{"n_layer": 8, "n_kv_head": 2, "vocab_size": 2048, "norm_place": "pre", "attn_scale": 0.125, "init": "uniform", "init_std_o": 0.0, "warmup_steps": 200, "schedule": "wsd", "final_lr_fraction": 0.05, "doc_mask": false, "dataset": "wikipedia_en"}
Each number is 128 + 24 x the weight over the matrix's rms, rounded and kept within 0 to 255. Layers, rows and columns count from 0. Numbers have three digits each.

# layer 4 MLP down (transposed), 1024x384, rms 0.118, rows 534-627, columns 96-143
080131088145150135112122102122143138112140155141149128146165112160152122146096129139113145114094127141151130123127155110193171087143103113122151
151070127158092145140137068152208120147113094100121141098144109159114125110098133103188127115163129170140120146126207119158089137134118150129122
190137104127184090090129139178102153128101133099121110118156132119095152117123160099149133103068141118148113126112122132146093146117134091158126
144076117148135121103149164139180113140152101162085088126115115120142139135139139116158069127073117134137154088119106123181153103164141118111155
101124110074110158132099134118128114117158166155113166129154145123159185138132144094175113105128151099093138140138107126128150115118100147163139
183127104129139093110161129148169126117159105162124144141124134117126108109148104087109122135098116133109146142169110111116141163171118189123142
110166111162091131133147137114126136135108135113147089124121142140129141097157067122115106126134149074134135156105144143182153147129137081092177
143134127137074129126148170135159134096105120134085114075120144083117144119086132116156126126148159139130097120138139143113090161136153152148122
098116131119135176117137104127091116142110166139099118150077081149135140132125142129142121083165091142161106137109116132142110122131148125142148
164147124171132170169135147101124123129123118096148131164146176100100157143112115107138096141140155154121147115139107136100149160120105063109124
146133122147127117129115091128155133142143134142141132091120115138119078069119124108121112131106127118121100118115153140146136136121104123093116
166123111147152156067126130102131151140178162133138147155108180138153113165115106173104164133105101098162184148086131112135134154096133089129130
142100096183115128128139110137123141150125138158117131081127135110187141121146143149092152183125123159130144095143085164152165115108106139094081
127123134113145130130100132155108158127068120151155140152178118129151145105086138114180134120140141121124123113081155156141138137154124132126140
117125120115117069124150143158108158116118129104136114082145120166133097099121129159110129100113160143129151131151097129103110110131125112100127
124174117184090118100099101114125185147104135144121116100133146140112156112137104114095122131136142105136140111100109134089129107127116130123075
131151163143150119160111134150085127150116142114144147146144147164116164116119113173062192138114173111145144115147104135123135095117152135141155
117129180139141108126105094117185148138118119167120136090142099098124102151125146106082097176114101144151096151145124093107105152147140076127159
160152128115151055165082116108118090128116137108161142126125103128116112126142156128130147143085049150143133118111132126095123182158152166130167
095092157150123122119127147148115121140102114123170129107185170137127133103105111130153156120099150157067141156098151138114135089103141138130085
134154132153136126130145090146128112123107200134084119128107096110145141123119103094138098113112178153145141123125100141123113132104123120108159
098140152137155127104105143161130117110146092130124120112108130128124165178116150126145140127137132121146136120122118130135065092095120135160117
093122131092133136107152114115134171146146110151153112094117136095131050105136138098139105097162151112140107105141104136131139145113149047103146
142143113168140131103124102114119124115135144111144122124116131086160143063149090177131092117140147115126118178162114145141092151098078156126177
115111127096143141175095143170099161141109097154112114141106148085135151128089117185153127132100137134137159066138144122107168136107101132140116
109105078131152107078099144107108093118091152105128157125186146132119140097122099114085156117139103088134178148171193167121095130139105098166119
167122139131146139092083116119133195159146158113164150127135108088111125151122127144141159183114114100102124121121119134117124083102132110109119
117150131169144101136163132156122134142082126108118114121135139100080104112148145117122163108117162155134105122171142161149140133113075137128147
144099132127088162104141121086115102103144157150106098082126129161141140098130123090108143127145153149123137104120196133142127157160136145105141
110127104156145103121184105137121110100126153135115147142101131106098129109131129195118140165127137092179113129147144126144113149127060158114108
129096157137124083125129127122137104155172145129145141147117102136136129134109074122151097106109140148164121137152135116139132138091119114111125
130207149128129090103105126125123120151113143119094106139106134121147123107144114107112173152097152124175192134133085118132119076128146080098148
134156136147123133122144101127115118114130119135124123153207128103107118116096135125083155190137115094139104089140128111134138132116147161122137
118128108156134186118145103138105114114161199103154147093098107127108167118133129192165145114152118121110133089086163150129129122096090117135153
131141093111148144111085104108133129153174125070113128048099127078157169098132129145114064155155140109212134134151153103097097121105134125110141
158195103084087146137128126106131152115155153108121111124152105120152140106121164097161101121108124073124157151104154148120137110138143056131149
111107112112148154140133142169119132119131101082141144113100123128094115109140113123119115101135108158163100114182131158151142089114126140163103
125087071129170119123132156129129129152153095095132115148091089133167125174140138154095150133150119161138133111096122114114144138118113119138130
110131086124115098123091122158122120116130105100118146137112136112093117196088123087157091155108109120131125110112129120135151125099174111142108
108119135153174137131141129076193170107119162084120131148127120096103134149144135125101122120170150137121160172146129150135105148139119115150130
129149117092129108138096093147110116107134138112180137113125152122104100084123086140154113066100090122135133154104106106148074136100148111079166
141169085116157100096123134138105145079140154116094147142135134131104159158148095132144121156123146153122114093111125112126126132120163160104100
118122106155145133132177131092069139151105144113065136101105131143113122140113175150184090133140143127108107100134110107157141135146131139136113
195093156118097186140159144091120147173149102146147139156154129110095161100077103150073086093139106166150181189159125117105122099076122111105150
130125136130142114128098131124136124146142132100191159131099133111136138128129118129111138096088154186154089139173098142110135175141083118118143
116165076136114096097113120130142111100134131161131118138132135120126088126122159092188100076186087151121129094112075108086141154132104125086076
124172137107101078123130114162116163124154121151158158127119155119157192114086143127181097162128099122125147145162123064114160167146173138088146
116133132124123084090171123104136109106132134119173130143164163130090113154121183087157104183142136160112136140106106121136136128141133144105136
095078081145130140148117114134128078153128137131136084072121128131180100113108161161040104107132125142130122095168127118127174087138108167165121
159121167101126122139160174106105121137151153093106144087117115144139126112131192100144157142107133160125088147138104124138111176113162147179164
123165132153099094132132094124130144162095145126099121116140140112135133147152132161117129122122151137143196113136148118162168147139079158133096
184128159115130066138105126144146174077119136156121142115125128139137183158147134145065089137092112095143113104128117178123155103138109188121117
146067192133112112174108129114144085140147146139113116142100099105177117123134085121096085141110121112103176131145152114134126168134120142167134
110106143101125107168151115122184140084117089136103128130139127120124135106102153126193105150094128121138118163108122106136147116107131123153151
085119131149143120120124124125116121119085165140130124149161094127131153127134134135093129101124142104118120098135098124121122144112161138135153
149099101114129133142131153110143155116150139105159122111094125097139149118122079136138113121094125130119115149118125093096134119159135134149142
115133116169163130154130134102124079169111117140134174134128103121101112131129116122123131068117145101108128114105128148116138119124087126122140
165159145157117089143095179122110131113135119103129102120141120082104127074142094125125112149109120086135115124129119108129126115148130106114127
130150175108137183084149104124137127117147121114111131101158127152155107123128155121133118122144155147110156137158124130108136138140088175114152
080145124156129145087148170091139158128158137078139141129151172119121138097160112128167103137135121126128116165125153108101131123148129106095106
123068141124139131139126125144129111136111137134140127127141122144140126118133146121170134120165108139099107136125104128090143157133130152110155
118130109114169132112111158103097150184108120131129162125087126142097112086139117158083179173121102094135145131088107142089150112103117140125127
101096103089103138132093137087110142118110128102157124134116098114103122105072123142117120134145122137133168114120128147101148129124109092142112
086078119138131109109082112122080140140098138176077122093109118161081136107098141072147125099143124153095156133113155116169115134140114168136119
149094110150120088144168152096147140148145116147108101153089121104162110147134119118118074178143127110173084117146140165168115107108170134114113
181138105167113162081097128116102141151129156142112145126095114132157161124108144083148097102143139145146131123120111116148108149146139135117132
135095160107113149138139170111122134124107133132133148119136081157133126123127163138127184132134166139089121118114131098151157135137104111108137
157150140122110098130118086182110131132123126080096128113105158122136145141155135170089116116098130121083167140178123146145106105136172127137128
117154138154145107132124133148159170133121116143128152124195135176132085117131117132132098103099138105107160057139148131088088166142161115128142
103085140102058087140097115121088130140107147105112140130141142101148136138103171113163117126120118086112115148134142122159157085123135101112115
144182082138145141092136117150136159123177122118104153151130118105161154128147120119077129090118110117105135107109135140134159161108130108094093
146151161107127149136099128127100110111104149130123124118147100125076090126108109108113113152130086114111120126119119119132160145146146121144139
163145130112152119114131150116133126139135141122107124131166142154136155142093132070093130162147092137131144127130114142145132143191134118131121
135107120104157082082109104146145110160116137126147173154170097127152123128104129103127118127146086104116104080146125121109174121146084136121132
135129174088151130139145088145127115129157114086170151128138132151111113140130149124106191118149097128100113090141162097122158148112179115149163
119134128127129132157106122116150130142171182127137145116173163139117163068142124160111105177187146128153163130136095131115091137123159128103136
140099117153122143148080161163134180110160142110104117120121181111142113154140149101082170064130106149131138114124124081136168123101110124147143
161101142137115098143123112120126122091145131128120141168189092110112123112171104165102101123119106107113095113112157148098151067131131148106133
136102145128122110134071111093142140150160142114166138137165143092128129159127132120178101079159151109095139124177114112130086129115120109144129
131105125158122127108100082133088121140139102139128154140129090146156148102129148155132132125127158110134106108144127147086148138144154108102182
171060112152131142103121134165112104154124096108163137164100151136163116111059109148115101161104099111134158160148147103102059166128131080141180
097148123102123150142167134145133110139168130159121142141123132081110113103131148099074124100142124098134110107165103129153093153133141130145091
167124108130152130125168131120137131146153150100128101129145087116133077092104144143072128149097121094160103111083117090143114170138127152120188
145101135153153171096173167118144159110175160116116137104136148104110119129131134128150147087082123121121126109135097155080075127126101157128142
099123105130164154141150106163144112110140127120137149142161136140135141134150094136140156131168134105123142110083131187108127122102124128155119
153096138121125132131132153128098115172162140095153105117122125143099078172150093096157131118130130080133144132180079134121111126107093144131072
155113142105117161143152106143165155120151127114144118121170217128119155120103148151142127116124135098095153147150144094135159089140094132130160
122105110153165105117134138166131104112134111105087134109143081123171145112099102135113121141142095085097127148099163113121114108088099152178160
154116163127114114096093151119125138136138079119155132094152106141113121139104130110164147133136138108109105128153157093132163133157152118131125
099158129152123135147112127091137124099144122124119122088098155110104132117144103167111172145169111122154120129134129114113143171139166068139138
157146144180129132168127142120167137102165120111140128130156155127129113125138068094173120158130144116111077121094142109124115080126099108138143
148111100100149084172132112110138120123113151083098137142126133127181155158123111074108088120154132145165133102138105135077117133142150120134161
136143165108073100110140099116162139140166118120143087129097130149131105129148097103157082132153120109125125110138110136123091158129116163107080
141115116123093156145140132164084107119128139175083110126126133137137129137112146133140094100111106146126131123107170121152117130154127187142134
# layer 4 MLP gate, 1024x384, rms 0.12, rows 535-628, columns 96-143
114114076126131122128191117104085112102153136156123153149106145129104106138167162123116110215145124151047135138104134127115090101103130103095171
122135091119168131130156162105092133091142065137152098142148094118112133142095153158167103130120112143139104156123106150126093120152166130133109
135136120113152095152084181097160127169145090149137078117144120166159125152112135129145140078130122120091134115077182096117106129104117125108142
117154110142115110127125119149109129184100163138100127163129109137134135152122122112143146146135071120115136100140170110138132139118121116147137
163144153098091109134121063141133100154158143143096106095143164133129149156173137141167124163157112098130115102127153129125111109144141090131146
129141147170091118160115123128110140153136093128171129096144113112128146113135106123142118142154155096172104147126111147127138113133178124064146
136126170143156113168157163231153139158103078115127168148109133168157134124128145193146106151123146130161121147167134157140143129134182136139130
146116122105111144158104096103129099127135114122160163126120139129082165112152090138086121123129131145115127059118100124150141138093092129136146
158114187134105131120086102126098168113128107135068128115145116161123124120134128161124130115131126164148126146070126111143162143155159103145138
128121123147128089159137129111109137097122082134089136123146104120092121172140160131148075113116084087120111090121145109106118099115105100140161
113122148145147124120097129122099129135161186128114112146121113135114143131148130139104138130107121135103173159117164106087148107071104118101149
144098149137145119115118137107121142117147129152155121138132091112184124156124109110152124138154130140134143094073126166082146152129174133186134
161158145156085148202143188123099103126106132131117069104115127120131093152131121113160154136121152149118081135141125123140131094121134122159107
146141158126182099097136119137101134122144112129135122113154102146131128104091126129118086154148131162143143084142167175126081121181169111115114
142107152133142118120126152169129086090137091136104160082150126125074134151109090168172123129117123109087116170146093118169127085147112107112095
135093107116126134125113107153143112076139129125105121118114116100146115110138132126155132101126050129118138132129147114153128106167135189118129
090108134148120129136165121144140115090155152099123118113109122091146121100128139126137095105146095084149151112126134131090130107116118149113105
143151137112153123171085137152148107107100090172140136074124136126185106147142162162132111148145167122174092102152135155162147113129167119134130
116126100079100108118140131138148198153077114105114146154160159125109121083130127139119125132155123115113125133121133103109137098130158117108151
124137082140131151137174186154102146122090112132191108134086147161143126125162107096123140148077142150102143116124120098122155150097165142136150
108112106132132145140122120136109140122147099110113114126126096155090152152101116164144108136179115149144134110133134125128141116148132118097148
118158118127121169145175125097158162107145108121099145129171131141110136121135121064112110129140149113139134093135155117146181152144194096139119
150106110172122105138094120178121131089173133191167157161172114142107218144101144166107106160133141131082118111111150102136112145101100101158137
174144113137149117113146091124099101101103139134124106100141088117098094126071105122107090092145118127152148126134146125099121155154086115170166
145159158100142093156097107130143093076163121105150141142128093143137131123135070131147107169158148109133149121101129084098086121134138154138125
122118155117126130100144082153137096096111127115161141145100175123101101146076103141136097122118100128127172133133159127146148098101139170130135
115142160103149102139113183156146107132176093142105121132124150088110163164146135131145137133146110122131142120140110098148143184146177131159173
100119099110169121148169165152133121124112131148143140091122160146109152160109107093118138149130110141134134127097095098135111126083167166129128
116131165107107151145136106135124128128152178113154084152149117147145133170131126097122125178128115138104137139092131151135113141081135117153116
103166127127118142107087138154148098134115120165101202153122106123110144097120167098113176126100117086140130071081096129153169107130083128141130
136139130113099129119085156141153145127125120115158135142139122162131167104169185081165119104091146159085136173141129159127101085158131154140155
114126102104116129134131167145076135148179136136133124123141140174126136146153106145128111144119098091102137102091128132150113109142114112139154
123105152094173103094100121078156123170158115132122174132106153156152095094155143099122172152141117131157119098146134130124133084086127125129112
126105122138117094173079140127150119097147120125129189147116112127101114135151125115185134103143158117108124144155153083105127170105096120107161
123138126117096119103089160119140124138118137122114155131129142128164123142114114085151146116135122117100174115146147093119125123123122113163104
103164141096132115120182107147138112157119142101073134147162105151148147118138146145128097105080183098136122106100142170130152100125103071159128
138102164169144096138132151114132154147161122113153127134120103133161094151130135148158135119182094108149118137142141157100168120144132148108163
167122086135150130163124102073112118142155156129150166115141127150114143122168115131103112174133129165124109153089142117134136124118124183119055
116065145119120100094125099022138098098124119079127114170053138131115097141108116158133144123161144170119144124137100110133162120104120123139111
155147135111114178098116109184170143122115144078098118141144064123156147125133107130112125178125148175163110142123122128150189140150142078135130
169095092132120169173135135109118116146153131174136126092148133123155087140116133132135155096145113128129144140172142145118129132148178134109114
132148123183139135133149160144128131110136091114129149114124079119088078171124129113109142129131171159086144100106130173128113117124113099169105
105130143110158109195107133137146133122131083133135115173106131127169091131170106102134158115133097127139141054139148114134155110135079104087151
121138135097119102107121154096116121129110125071151164122122147160101095092164111104132133136114112112163130123134125115060129098125125130145119
102150168085150099123129125124098103116107112113109098152171156137107125113107120133131151109103142113130146113128119165146124112140140172146112
108127126152125094110155124129151106095130132117137140128115159174125126099107124109166127081149129135158142146122097146124110130132158103139127
114163150121123179096172124119120111138111096153112164117110158156159101142131103095153116169131154128101139115161146144111110132115151146133128
154123102118155101094191134148150181121085103135138086135130138130165113107127119122154173149130129097139118102106149145116164117097156129086105
115118124123177147152123151092138161095159105132125137126136146091105113089102142129132107173095145169145153111138092139151134103120130133115194
124107088095140148168115133137132108137145137153137153149119147127144129128106130118115139181115135126143150088089098099128117089141143146106175
090103127171110063121130105129135122155160123100143077119129097126107123182140103163153117078142161096125119090118176153083120172106106106140157
125170104134127128112130113133144164078089100134118115126149179134089118143084147130163177162150125162153115133114096147106125071134125124115110
172147158099156153127114149110103119127144120180150087132120128173144108163165145113105137168147135108108156103137149140093136123099180159132165
151099102124137130130102084152085137121165162111099125107101124158117170113128113158189133131099135144168106158141113130157170132121131098139128
131124119124117165105126170134122102159116115087149106146077090132129133101146089137118123133085108184142106141101132146160113140152153133137138
152109127114105095132114124126123091143100141137134074131128120149125100172163108098121115154135059104094141127109148141140111127097129109121114
169130137101151084111110138113094184128142152150132109084124123134131093105153115108117092112179149169163131120099147162122146122124119149130139
150159108160139114137159167125088105140103173098117128082137129111160134113171145146111137130124130150137122154088107101151194118104144124144134
119103113147149166129086103112178102145141102110110123119085139129109107145093099126105136112106122163118137121106109136126125132129117078132123
149120151140128126108108151139124147090119141120168114105141124075145148156123113113128153134137156126143163121139125105105174097134132074082114
113150085163117171100152088127101151133133166217117128161084136117103112132111139117154137158134112132141113143142148087178134134111163154161124
141141139124109138124126144088144111103092131116133134152123130116110118110115112095117130108123109140137090145109159120119130131141151156127115
160144089138136103104131146133130123138128116126145131117128137128110154122119115127138173136147129107113122179109099138140107094105115143097130
110138114161172125132140116127114154181152170120133117148133147141142104081147153112131128106132133094175117153145120105143157082105129119138157
143141118103169119141123109061125110118115128146075169103130113156107173165144099098090108133128126115164130122123139140144142126140156143110173
141090137115164125145147081140105126107098119089108160060131102126093142157136082150162095140153103116137162156127134142063139109153083156116110
087191125153126098158140145163086150115109093137145126124152129093119131146154104123120133139137098117144125123161088139128147157140158141129145
100111139126088114194115092118134124076114155128107137125106131118150099126142130107167162149132091139154128136094130130168109147141128129126172
181172139124127113126158143126178095131121115118118135146093158131148090132126089147147138139181106121106104144147142138115130116115116126132157
118156079155141128108098118128136127134132132113131140131112122136137133120141137150133154110132126164124126118140117146152133093102097136130113
106134139128081143108121060139154105138134095145150126127140126078154121127128098145129124117137083118118132135145172108128107151132158115138131
143120120097100160151112104163143115102130157129107135123100147142136123142130120162117098132139147114160098138121129129136146133084149110119133
134138131098118121078172130107153163115108089117108140131142109134155141142099128115140101072157122160162142153137092141102144097136152103150121
156127146116102145136139073111091115092120113150115127114079160074104117142132135152114155120139129129145120164117116136117160099140097118121173
097134125093094119137116139132105160140092109160116120172126115129147163135108122125146143131092154134125099107077141108127151150177113127141108
122126078132110161132175140090125133093097118120112155122169139132187099137135128161115113154093155117120141136107113128141130099076133135095106
133148129116136136114125116130137168121126120127130117149132116157148160132094165129170127157101126110149128115142114125093142125096145157121117
135122123130145132116118129098109151120075101132143073136096122100102152075130172112113117105135131163090114116108163105127170098118157134142109
136172120162106156120126179163103137148104104096127094104087103128111138126139101181153142160133125085166130145174130163166153108141089108099124
142125118159166127134125135155169132122114161127127136136098091125119149152145119113108144158140124152183166123088092133162172123104054103145127
144115147130135131134103142096115154102111128113149127161073125112136099114147112120137123142195108110093137129121163162149123106114158136132121
103151161138156163142113122118095120082153175143164130127090128131120176155102138120131112141127160119124108136126126147136135111126089100171113
157113130113168130154107143078070147168092117122108139104120102122126157137131118136098150125140119148168085143185145088150104086140095114131088
095131120133137105101137138125121140112131107141098141092132145144099123107144120117110110132144113086136129149128114137100100132123127135146130
103155145141143141088102156130105101127157117115183136127137116120169134135086078143164103131123078119146111179072096176118131134114103133167060
117093130089107116083132136098095134127145115074161129130156131078106087154148121153117139167093145160091085122101111150130144167119103125210140
148109096111095126166132147124136143118096134145103144133131077148163155132061111126120142190124102132103174153096122115122128127097126133117128
142126162126144140131124122121137149149101142129153103118110135143130172146138143128136122113117108114099145115147132115095109077072130100144138
079147142133098160129079143113139113135097110086108162138106125116093138141143151132101127112121100142120117162116090112132100120138145158087156
137144133171127121128097121138083120151130158129118156138121105135107116145104130111131142165139135151139145128102089116066139138134136143126194
134130178114123169092158140118145174119127124128164178164163109133137101127127150042141100163080090096100132151144166121179118120135109133172117
118144156154145137122107165142135147092163117153148112184147133194116151125120117075137127145093102182128115133147117171139119071131141142156115
175091118118123149142124138163126155110115113073115112124158107153125176119117134141168158120093088124152172132122099132142131107136111126113135
120137099101119118146139197147093148090127140128118138095151147129134096149167120180151147124095116132143114123077098126123142149142172152137137
# layer 4 MLP up, 1024x384, rms 0.125, rows 535-628, columns 96-143
092189164162125160128128145131161098151135146112119113131139097119099080156125153143127084129151121127106136088143150149120111135153135163154115
142154152147097159141116146131118144138094115149177106120117126136108152128123107132148157136128134137164132118125118164197105111108144130106178
133110118108171129149116161099113142154135098083120130182129134141141153140116136146154144136126150174138114136123139116145084129080152117136140
175111123100155143151084098135105139142144133162109117129118130137128117142115108148161167131092132129124128090110093106110085134135126156134083
177104132141122093156160115097110140103161165173114098138143132101126143109150082128087119097132113208155113150168131142141099161123146097110139
136124115122131121137131106106152134092136130149086150158148109144137135100145163101111126157084107148119095113131122136121115107122098146191093
134148170114100157087163135165145128124120155149087126146107171167149153066121092126181128116142092129127125133056166131106140102109099093108106
146139148121148166106128136154112123168102125117085133110093126118124113146113200123142067126141143143146124173130129167157119136125163109161119
119100164131092145125148141118103149157174094177140141115146116133119091124145081118142151141110147165096101105133115124109153131130135100121086
118142114126159131158123163133161132095131124118137117145148118130104149137126123116119123177165117098166092106151126126124116178137173124141132
157138120143143099148145117107127123110156127135140132105115152144127116164073175135115154165115105149151162116151128127108148103112104117136104
143097111125141162125130142129118106121087125137163089123140109115156130155128173109149124135106121144144139128127115121092085116149136105129086
127124175132137118100110142151167071159129137157163111100135102133148132080157123119148126118143107142065166071110128097081089127133136107143095
102127113150107154145117114088110065125110171093103138132158107109132126138107130152104182132136127102110111107118136133121097143115085140161125
124104146173116096133137140122150129122122098164153139118162118158149141127114132123149091133118012093127110137132142149102125124172110125149116
152104129100111180134133161115115125087120111160120172123138115108135176159084152113093090124105122140047155142149108129159130104134117128133175
116124118088148135135109157143137134128153121159117107116137117135087113134124120144110137132135145151153096151128157120159132124132096123187154
147117149096129082160140148155114100139149097143126093142132135088155124101123105157121127139150161098097106109128128122109143106112117122132170
179130114093100117085132114123139106101170082147125097135104131147143115128153071156149118119122134147104103109178099139137107132138106116174082
161106146138148169128165152073119155127099124165098140132123161125112110114101170116153105161127084093135122113079138100124107120134111139134118
131141090144177117165150138091142155140108124170109120154156128096146104115091146118156052195100124118137128135133118119122114136116105100104114
147166139099111123138100133109150110167122081124134128067165129116134133152118145139140108166140148115168144103143140119167125147119112130127157
117154153121108124110125117160092141161120102094114146154130117149151161103141099140102114102060179108101142162148108036129138130105158075111132
092152119133159107140117095102160113123138146128148151088128126102155087134179133152137136059154097117125104111144121126128133158140106118132119
112110124083141117163132114145160111114118130159141122151143127145135136129162152120097082118105096137143115094118144139114168186106120189133186
122114121124168115143119139105116083104093129148162117139114119168124190147114135170108162136091117115105140126150141123130113106151171131150098
114108177074122089104116087125173185158088141085142160134104164100106155147148133138133127106148159125109100158135125129099122135138099096129139
141133151141108089090140090139116111129084102132122127111121090139100119079120143125098146123112162114140113110170141133145130162158113122142111
123155113102102117108111150139121109154132173121162110168116116160129138110135130131107096130144134112100129145116110139155137099128128144114143
121156147179118144176104132128133085117064121106120133132135124109121131140123081086138138140101108116179089117110070138140114132140130085125149
117101179125143143165159138123145128154128125121152116153132117122143133102143121116096073132108092173108089104135136158124119107155089135161153
137163134147126142145142153129116133155141121097133151133148175139099110117128132145111152142129094117099161070101118139117145148135157148181116
114118148128096127097136138097132094096117135153080137150109096114105101129153131140129101115144104141135120131163143123099137073087142113104126
168101103155127127113097136143126158135060095115117122067114124169107148164141132146111111148138098140144203135131136156136168152068169116179110
123116170136127154092103108118047107147135118089129151170119090137136158126119123105147123094161132166134085089127128178122120140149125107114155
132101126128158103137113139134153084149114102086170159115169144154129078155142097104118134127129129162134159162102143108154131104102107171094030
127151100138085149152097152110109101173166165134104084134113128096127081134161133134075151089091106087135136129159133164160147156146152132192122
104149124125133097084098113124113156115131160158110127104145141156140142123086122117115107126110112056136134160133150131168149088171130137127148
124098113109133125148108169094100093165155087140157133125121132132140100122103092125161161137145128139136131109129093157161132109160090154148088
132133156126120156128143189147147138187167134083101126167121115125133128108083127120160119142137143117119110120148115174105146144123092124145134
111145113127086115134117133162124159119136099127100115108067127109068124151107091141118137119128115101124106116129134137147111129177176112122145
114151126156140119105090143109124152107088138146059140098102127141137114118145129101137095162087179153100155128109125096107140159117131131141122
124122121123102134115193122160109162128157161117176172132126119119082155142103099169155074116118163136110104162105145104129100173131153137153097
117137114110115138108123102106067146134160103100134144139140129102086155129143129131165142066125147133093109147104084100104086159096103114103132
113103111124165127110118130117080142160150141114109113144125118075098122144147150133088163115057117113122113132101148131086119129105119126168090
163112138108148141134141160158096131146135169125140113132117138113108144141154134139123083135189120125095167157164148152123117076142142125124154
121163113162111137124132102142107137136127078142162114149129093105123153144148129162075129124093146117151119122131125118126135125105128193145138
126128152094157106110130118160138132075126116130143134130106116119155110130093156108134097124111152123125163143088176135085162160131109140133121
106181126152113175117108124090134130135101124143113144157141100112129130117159145122146105106157122133135118098144122154078097169155130142159169
126121136119110186106129118124118118163147115107145112146169160164105144149132100121096140119149110139116143178133115129156127135117113112171118
108097117145104082087103113161126140130129124087126145123115147109111163129150134115137171162102146133113144122175142122099137185154121164116139
109149093127133130120110120101129143121110107151105123125158138140119138112133103147163108098127140116136125151115075127164125088128137134130166
131095126077112137127131172130140133106147134121116112113121150137133157145126155090112114137146152115132105144130127130128102122124146178097094
110043110130134118106123175103073137108096145127121105150151153101135143166109094129130130102143120094135126123125108144123133130117123161120130
140106106114126145108117163153135089160158105135146093128101089147126096099159121151100130101132143175114125130091115107129135116161133161126107
107165080155116126141132128143078149145140142162128138099100154111122120110115126120127095134137118100139146109144128129144154125127107092168114
131115106139110144110169154119110113154100090127103159172122130101123124143122131137163128102123150127075118161133115129151149125093113128107159
103156129129109156106129137155161171127153189105201083143138134116145124160151110111153105121141131124116099130156138153107123161162129163116127
104154120155132136146117109168196095140121093125126138083110158127119114155092146147165128149108107171084092143093133157117133158099095161134123
134140084133115137156129151110156135149152085121105118127125150108109100124141115097150144127158115153129127083108130120176125133148113127119124
120091131141118122143108134075152095138110108121158139120147131132104120085134126109109090116126104112140125148111130120138125150115104103122113
135142140119132124160125137120131119133084110132103140140127165141168143119139118152123097137130107138147095110157152098128134155139155081129100
088112145132130121152122147134120136084120142158092173138121126153159147123143141095133151086113141192140108116142139157111151171159145132134137
145136089162120125144166150120111113151172134120154137173145109140144132092134100096110156135130106120113129123142151106092143128108096130129126
147126145115176107132129125122090086128122088105171131110148130147101121158067096122113131098163135105121105138168145145145123136104154142104140
171138133093090145099111143172158130114124138128122124137155148141094182126157111096160092089146184183135147160151145119110126086105123085133105
133141138112152143136098134123101173076133169131168114169142127104100123136140112115152142113100137104149122165121130160134104128157139092132187
083144116132159163096115095123132126128121092134124122098148120111132141147139117081154156124120124124107138111142109150117128110113136150120156
092117112119148165148122085120134171137095143092127115116117152155151125161135163187126096149150130077132120157141106089102138145112110102101138
108141146091145118130086098177140090137115120094153155156084115074097129129145092114152129108151124133140125119077155118147153146154112137184114
125115155133140111124158126118157104111124086169115118108090127132112137111165120115126126127138140130140143116139128110142118156135135123120106
134137163124141135138115136095154156129152142097130130103150118107142152102142143128126139119133146078181132123147138117189136090133093101141101
190139089126129071104136128124105110170150150152106115157187116107143133118159134117170078092154125096074105177109155114100106105131156141106068
147126093140125168129177132124125147134114119173087141134134137131133115067085125134106103126124140134160098124133134086122138169140110120103168
139122115130119089134118143132125174144114164147171142100167129104128089150140090127173119156142138097161110141159140130167142123129134124155151
112140121125127151139157112119057178118097143155123128126137173097135121144141152124145126115121153127118133159153106159113175127106117132129144
169142102136121123119114141116127105127139110126096127122134077103126133155138116132054133097127090139089142137124131132148138138142110118116124
126112101143095096094136113138168079146176070110082111094119108148123084103154110123132150130125074106176130132121109123114113136107101147125138
154114139125146126140114131105151119085132110130139143125132131112113148098121163092177134108097127101156120123107127163109107114157111119149123
180100145144124122115140129128109134129091137102103168082160119116154133118120130124161104145135126149110096130147162159148082120104138140075160
159161102109090159088126106093102132120115103097189137121183198177118133124140116155122144144152123124138142129146136145153126148126155140114150
119087147105098156107125127110134113168139135126129166122157101122106120106149105093121110107128125132119108128133166193124119091135148117109116
126121139150139179181113128138116132107136105104113132112173110120136140121114154127139139148188121131106112104142147125181091162107127115103101
125102101143102122110157112113131127149098142089135110133143172091139111132145119146159141131113141136157106159164151135163136125146138076149131
113126124079145092097108122147077156152168108121155126150135139106217127131165115124109086122175141123156108127120131109105133145132139174130067
136125129128133150116125117143148148119119105100089157160125080117141184181131120126109134105113176154154116141114176170154137137176114126108097
181141164158102164133104113113133117161114153135173072124101129160108094122139118146158154154118128135133093180094105147142075126102100115099134
105153106142141127169149086117138145136203135083120113140149144089120136112100114123130136126113140138111146121098189108132076120120108124098104
112127144151133147120089109130132095178168123151135134169114138168101140127127131128106113163121121107139109129131124157138110155172121124091141
122131161125153092113131160206121130136156083116159122124103124102133167159137167150086142143139121143144121152130160139146104172171147112085089
135137153095131178094127138126165096140126150081127153161139123113116101111130092124136097103120113122123110161145125103097099136138115166165159
168106127128126095181165139141127121108155177103133148150121122138141128106136086088102126114130110145099189119143132141122174109091130154129117
084104102154143118103155131140091053133117157117142126165121160118142105134177131088097115150122166154120111138166135124161145131121153118097086
130176111119121158092135104129100127125140160134116106086108121144109135121119164092123106094110144108110121138101141073101146116140137138128119